config.toml
num_hidden_layers = 10
hidden_size = 64
num_attention_heads = 2
num_key_value_heads = 1
head_dim = 64
intermediate_size = 192
vocab_size = 727
hidden_act = "reglu"
norm = "layernorm"
norm_place = "pre"
norm_eps = 1e-06
positions = "rope"
rope_theta = 6080.0
rope_fraction = 1.0
qk_norm = true
attn_scale = 0.125
bias = "none"
tie_word_embeddings = true
parallel_block = false
init = "normal"
init_std_qkv = 0.0535
init_std_o = 0.0
init_std_up = 0.0535
init_std_down = 0.0
optimizer = "soap_variant"
learning_rate = 0.00902
beta1 = 0.95
beta2 = 0.95
weight_decay = 0.021
lr_head = 0.00816
warmup_steps = 57
schedule = "wsd"
decay_fraction = 0.695
decay_shape = "sqrt"
final_lr_fraction = 0.0
batch_tokens = [8192, 16384, 24576]
max_seq_len = 1024
doc_mask = true
train_tokens = 87330000
max_steps = 5924
dataset = "wikipedia_en"
Each number is 500 + 25 x the weight over its row's rms, rounded and kept within 0 to 999. Layers, rows and columns count from 0. Numbers have three digits each. The size before them is the row's rms in percent of the matrix's.

# layer 6 MLP down (transposed), 192x64, rms 0.562, rows 11-44, columns 0-63
098:517531534476490491502478501485503505511478565486492511515478449522571519515471472529488514480498504508504507492489486499468497522492501443488471547529457516514532469460467497496480526510472504
112:519517493547484468487438517499481501497489464515515474493554532525466528477531538498479479508510510511481510521518490572490522469476503494499487526478506525497492471532541513472478528510493464
101:501516501492501443494513443520547505477482464550486475539508489519467517499496512495489471502503533470494536530481512516527466454481513509505473474483477493451538528507506496519537515482520530
102:494472511522538495537481509481503465543500520539522462532478441484523484518506497487510512488514517471470497463456484505469507504519522442521505492487465493498544491505474494512552498487457483
103:506521507506500498507501533500500455510508510478512415506521516522474545518527488502498493504532511477518509539498471497523485495487467501519497517479561453530472506485488490468448457498508461
096:479495491519481526507466531508449536497524515458538491516505495529510545493486537476494462510477458470531518508504451473452547486498503499504474493500533512494505473526498496551502458482481506
089:523494499503508479530491497493555498485474502513496487468485458492551475510507484495502470541532560474497462483487500482502497496486501516511453536474532470476499531458507537510528546463526485
099:499515474534488521467519526472480508513535492493453500451518533490513522469526497494543533511521492525472507483532459513481496503524520500471530472447493515523529494528489460496515495535447524
095:512547536534497481480522508530508488487473485517517521528523508432512481483512444515476502506523525513502462521465480478477446489472511492491495472481519490506529485497514480503494525487571479
096:465483502483501507482525497487515515517497547497584538494439516461550494487491481526506501530510513495500489489474446506513484530487497486505517509542524526490489477507491480493510465444494494
096:502504515529463513515516503504490548453493516497540547493492456503520455496479532458479481502484569514534470520484460480486494493526477519518518496518525465510503513507504547513519540490493491
094:479479519537468505471478539514507504508508490538455520519498500482474498500511514484503439465516457498526562530462474495481527459502512474527493540512489478479504501537460514502505514507460517
105:506504498508475528482515496527537477511516498472441523487465492475545516480504514464531489530548486467515427495495482504544510517482524522491479504485469507444485511524477512499520522468486501
107:481495508517499512508527487497510454500438519504475556492497480554487513472521509562493465456487512540512491530505531489501458514478503502488455521544481497533495492522500475489490504523494467
107:478521495470469529465499417516475502511495511524501512521523542513494518480495469455515484530482528486484523509468514528523489487499468500499465539498469478515485528501470465540455496516487522
103:476505507513491490487484499498469469492522496499563512520527492530537493472475499510470477507466472501521509504523480496452504519497475487516480492559550512526478495517471464427498529520463508
104:536505493513482461521487521466512496499503563468547483516496481512492508480495533512501475445476528471468517484467449487475533511504482479459512491496518500481516489494521458519445503502472525
109:516460492545492481515453464510508498492471503483510491530521544503495504481510554473495526507490544521489497477505524510520501459517459455483439532505465481513507459487512460482468490511503477
101:521489508539514472493497506482522473508507465469498474496517530510482517491528509517453483499526466478518469531518528535493483524469572541498460501466463487512490479453534518506519507474525520
105:503479472475556495520525548483466501514480496500509491497483468493455477480493512542516487518466486534468472460542510486477487488498465520512560484470513527526493505456519495507482458487475494
096:459494523498493489499543497524482470483496536501452528492470540461516485508484498465488493504544521497514460494430459520509492496512471478499478503490509504485508448492479538540509509461534492
111:535512515517500516477486525504497510542471487449494542494506499471470502493517541505539507506523468476542494488567525510549511473505537538507486489488484533464502476514523452514491497465497500
109:495483484492519569514523508501481515512468486545471584484467484528494463509492478524496517490504485502483504508492460484490439488480460503498501468523490487478490541512462509503504504525508464
100:500512497515524547496485488507505520498424472530479524534493509485506494449513499445503514528474505490472496504486497483515524498551541517538470523510532536479478530470533467516500490475490523
095:521512541462511525508512493474504494510533502516482472468493488499501473492475511499507516493471519533485480528505484545485529520562515462481497424504506465529531481439508519485501475499469517
104:522502449503498491503494523481543501499495494456490480447456496495500522521523448511501535542495492514527507498509502477484469515484496470546498509579552501509503497513474499527504477492515464
098:482470519504502511499532494480549476493457508473510512454482540525506522487463495489482525579474516522512471471446495528472527532524479498511480514495527497506484452481523510507493500531485491
090:474506501505550499499518507500510502523506459537469479476506513494466468505492486556509467536512459521508496538520491535476521522503449543478529511479506459495479541494516511512548474523478522
104:449491497500502496529479524491506523446487499524469490502484561478525520471491510525507458506505493505525508520546471484523441497561561521517473523512490510502502495474495502512511465522505490
090:486524484490493466483463508520523504513512589447505524513504506518491552478527480520503499481520483436501532491513464498510475499487509490461452477513533503526487519538509493495488503509481514
090:506477522486484543502515490482526494503504501532490483518500496541551478481506521563493475491474491532517532539537490479493454511465497487529487463496505473506473504438500506499549489539482528
098:488530500486478524455500489538545499499520497481502475478525485521479525553485454499480468552516464509505528484477461511494473473480487543515521507459499482534514517487527539478500508508505450
099:461503505492506507469526531507526469546482550561495495499533517500492482491484492500488546487507466456496537498532508508505448489469495517517512506453504503495521557523474478496512518511452504
084:519518497478488501493498459479494492520480504452515587496490499517492532512492494511499530517494507473522525501451490544489497487513498473448457509440524488525502463474501490521494487485466465
# layer 6 MLP gate, 192x64, rms 0.54, rows 12-44, columns 0-63
111:496496465471502550525460486497495502512491491495504524526493469481495521480471519506527525498456487487534475531485489437502467525495508483544505557463518508532520494512491516486452479519546524
097:481508444459480482524475481526493522509458519482526504505528511554545497530471482520510496530538534503455489493497500514463471506506476487492510507529472530495502514449512487502512543502490551
108:492537534466502508477553474539521531540517467479471512509516458534540509500519509487492469499473453510475458500499503485512536489448484523504509506445512512516467518495499487529505498484532512
102:505476479500527514540486470488519500533503459476485514506456468550539512463501506474527509543480470524496496475479490542515469505547476507506508514544461491511526529535533509499499529485465481
100:468500450460491488516521521520489543489468479483477559516469509521534465474462507492518566513471458481502491508534488482506480523499478496528506490520491509525539532505505503468494494533493470
097:496489504523543480459480481512503506534476506471499527513529468484543500493491449482473489523461483510510559484496487456483471527531542480530460502510476505517470503444484511516475526497486501
100:496470479494499494488510527484482516552510503471509534562453569507522504501461530492488502483512491459504496459489499506517514498518469508435482491553507476503510491506527494485513477531503531
101:488539490483503446490489476553510528499494472481507508495488469469513498468540465502551460528513456511547518507503477492498461510557516502514488491489500495508509496483520514492496488473559538
094:492515524493497510514483485505538480520466464542527488460515509506554437513528480473550516518537475496490526477460483550487486524518471498519458517516506492492484545498495499531482527500508496
100:466440485508521508479488482533524488539470473471479464479517507501503509551504518458468552479519487505501508543476511489508490516461490551465514509505529526496486503485511518443488479524494499
093:498524506486486510494496486496511500493473507482486528514526470458524514511468497513504514520546495475448539490506534517471529485472523504438522524548480472489484526488521536445519544500461522
107:453525509518538515486503493512517542500481531476433495516490492492488483512469498497514456478526436449506523511526504511509486541519497514458447517503488491513518506498519495511559490486490513
110:519488523502553452481493474480493520498484480503546449497489514503539468511557502541470496488462503509450487506495503544486481469543526528521485505508493488482490496477523501475494446487498518
109:507486446457495504513503501534515505507465495483508479500503458487519457556509544480483464524542454516533509469530474494511510514513511504507467493531507521502528484474542488522493488529446511
095:496464471468475464522506475488506560526497535455508483517477493529525492505474521478476470470477481511507509492490507501503505542491473506519517499493499476461537547482527471533475444484535525
101:479502482497465473516530534503518507502466495509488477498491462481486483493474493470488520509526477492519528574462574474494496517488505514499513507512494478504526532514556558492517507528465483
111:502527490533469506513487482529495544495502478476518533528518502499516508471506538525461478497513482477440534490507532484530530474494498523447479518523473495464487501488497503480532573487514468
107:526483456495526482504517520499462481505482483485460519501490463459493488518502525502479501490467484483480509539495486430540497531548510544525505533498506504490521530499446513482549532515498502
103:504515479488532499488460522474521500510522512502497437530511487525525509539485520458518491482454448450516500462458521508515515536502518494506460491519512481518515548469486536474486483511517496
102:495490499455503485569497505520537491497545450508486485499497494444499490470483508505471467531483497528547458526488493506482504496498505481484459501535506453514505476458504531512545519509499510
105:476501446538492498505517482557524542469508492474555522546522540508516463463513500443489486529512489497509480476494515525503534499474470476515468520515518496497478520457493481526504493505497502
096:503535478524521500560501514496486533504461484477489447533523493480516471516522460476490459484509471489474502437499476551505490521495505501492507495470499510503550516483492532451530512482516510
100:490524473511532484533514521502473511489475536503592488536493488494551483492495501477503509483544480482456518518478493466528526521519533533498509517494463485520483478462514538493504480490512509
093:490495512502489483499471518514545500512478523474487494500540494506489495493499505499534488519487495541518479480511456449520559531506488528448503520460579515461494527487511459513505476482513493
097:509483523494518499503476505555538542542453494501539494530528472483464501491484477540513510543461462480524482521509494502544521522443509483500493481480478548472500481490500529488510487479502501
093:510509484470488519539524456512490545521488477492524503556493494539491509502511477512499475496451475450512477490495492484478492523471487496519477541508495508483529474538499497566462489463542496
101:508533512493503478470534474526512521539488491500491468515479481491518514471480502533469506489506556494497542477507491496470476481469505521502490526532492500533515489449506583476535476459498522
103:476545498509499486493489520558483496472513482444519502503485497555516487517525459501476483503517488523494514508530518505498486547504518510449504504504469443471466528481534493491540497480524543
094:502502544509529492492476492495527526466503471493506509457493497457508480527480496505502457470487458564536539503467487523509495517519496447519481528508429512513533502501501531501487485491532509
093:477531483568537487515527485538496533495508485485519447525554492497491446511506489502538456497501480495513496481490512480513518508485501503524469497509482502462527481520485517485450480463454493
097:476537490515487498537482499511485528451472482511544495497532471503512494521479473449474458513523457534505482469505488494478472522492489562487522535480505503469529529512492474486525518476515462
100:524517443493538513518529535530518508503502503442488465541473487535523484462527443492507503491462485486465495492502510510510543506492476485505518511502517486517488522435499524485522524518520475
093:488466475511505473528486532550527526524500496533506461497481476461487523507492512518508480532475478536481485475510483523499525537490579461515546541500488537508486503500486477506498488508482536
# layer 6 MLP up, 192x64, rms 0.586, rows 12-44, columns 0-63
108:478477501476518555493500508525478469516502490508473515510493468463456500492540516470524512522501496489539461465500515517489498505546475489512439508529457499489506455483517512495552540513476483
098:499538463470514508516471503479503508455519516504571480523444487511467533480474484507482512502449522527501515515463505502455466482518477512474519502515464518501467553495493513472507496484504493
098:507499480535510532521468451472483511504467505517475474500453502490520545470515515494481539497492479486499542507481491514525523483556483503521526499525546496524510492447493541506466450492492520
103:500500474491491486522467495512537459508500505473523500511516466562514522511533516523502450498481470513522476548502514525503462496441495457474483485507468497509509562506490476517519504478508540
100:545460528512523529534497496541467486509534530493476516496527492498502549495485468520475488502506502469491505497501482477482511548556497503512498517511482534511488519487534541483521456447454492
097:515501509465475521538495525494519490500424503507526496496539520494511510496575507480551520502505558492489465512529507497536506481456494483552531487501505520494491484504497478500517510483464488
093:475490481490513478494471509488510505520547493467492480511481477518479545491483537507509509527517497505489475460489491532512474453508507499481469540474534491544488504434514516500455459447519527
099:497419479457497502515524510510507490508518505500497486500537506491494471539513489485472502503526485466570532517517464449486475533497465501540478475520494506499501487501498530518522469482501452
096:475522516529518500485496477501511523548529489481493502496490510524525499509526552470482473503521526483502444511486521503520462523504500563550488475519492483495483458486453486526450476522529500
096:496532500528476485499543495474498495455486500464508525488526514485480448505511527516530473482548518516487461476529505475497466467468492504540476524508489503509506475558465483538526535481529493
092:540522500514518513471520490473463512528512464511475478506521550499474509511524494466522503478491505514516465522525517457479490513471493526509509515521509494433516546477533472477487436508471519
113:459468469489483490529488521487507478431517489491463490505479503467514553500510529468500510534509544487490466521506484443491524470502524483530473471507537498515513509504505505541531526536494480
111:510519551444472492481494508522504485551488515483459527444523486530481477510492484542517492526487488521531537517475500461521482490494503483518501456506518468503495494468513500551489526469507464
102:497508458482478511498555503511504508469513504454536477520500501519456431499476483491497471496487500523480488506518465482491470525509510583518516514506472516518466501494484539532531493502481515
110:540482496459502516464480504505517482536533483536496481516564495496456510444522493516475512521442542502521489530511494489512507497529494495483497506520478479475532479535554494488523506478478482
101:510499465520499547505505467545460563449506473489522484521522546492516494503511492483545527507470545507469449506500502483526529478532476499495516491452478487527493505496492497524480489517512490
104:487532528522534463497506466502487519466494506542516519516511497477537464496457512570496508507442501434502488527514492526524492503513497514506477538467483486525488467517485524507507501509517461
099:486480538489495510502529511486550459530491517510546501534471528535485522488489483455508496526474478488494461467531521554487441522490539502537476500488498538521531490498496498535505495511482494
098:473515514495508450462523509473457516510474512468479517527476525463481539485536485500471466507498512545501465515490507479526499523481536502517536516462458534517552475519501497473496486531510483
101:523508471455504490486468526493488537481495500528473536518501463448497521521469525515501508507497492521581456538499476481507528522541492485479467518537507501498516472486487550492489520505494501
109:496501499534487476493489469491573483511501521484483486513507525528530469475541551496472486506512509453517465505489495506494526507506524449488461456494521523481546504486503514528451483512467510
111:486505518486493538459499555500476515524488507512519469486518500517531470538507486452518516524490504481512492506502440479475466502537517541505507489525499537519512535473556470485511539527485475
098:537501502495509503442544467518501556497497482516496505511487496521497496486498489506527498484465539478541509500479508564454531501513451506503556498512528493491480491496497488483479440502535486
089:443491501539474505498437492478505525473493518488501531499516498533499459489493519508494474504506534474502522486511477534483499472474483521496500462498521513454477496516525451525513525436542525
099:534530489508492487489495491492527510492483543527492490528465461489505506552535478498519483470512488528508436499464516465512488508507501447522529512480453428500530497497505528516519494498471503
094:504491560543465481504493482495485521523492508497493517498486465478515515504502514500499521545525486552486468491499486461493544507511557480497476494508448469550490519481467498500490472494470448
091:405502547527498554495494515493499487494527467510475508509517536498499505516502527485545487482489486471488504530513502503486457564491484523501493467480516498495465504518497461509535481521499487
105:493497485493507523445553457451506493500514507490491556530480518436473486501473510483489526512484507508473531527480499501520512505531502527496503509490539486466486526525569496505484499499516463
082:502512499499479529530470487482528526502490485466563502494496539481546516525507517511524527479488512475488537492493466451515520515439529506535505476466465487517511499463501521477502498546531524
083:522469474492453479469488506515453477507507477506499484518480484476549501534474502480465493501524553497500491508534488506544503538542483496525559469481488523489527504497485503468521477479512451
097:518489507468497483466524515483542501534500530495488504507500507483511477492469537441525518503509502519463513494475463507558517491499495534474584484458481534471473509492508511488526532496492490
097:487479514552498528478513510495503544498486495447500469505516502500551505485521436520546528462505484503514464521516505518511513551513484481541497463495520483503467499482538502531535486468504498
087:497489497529510518505507463518533518550486486483469519496474523498517494497526464449495499509480481544533507461465471536526495514488503458485530503510477440514457520484477509499530511540530467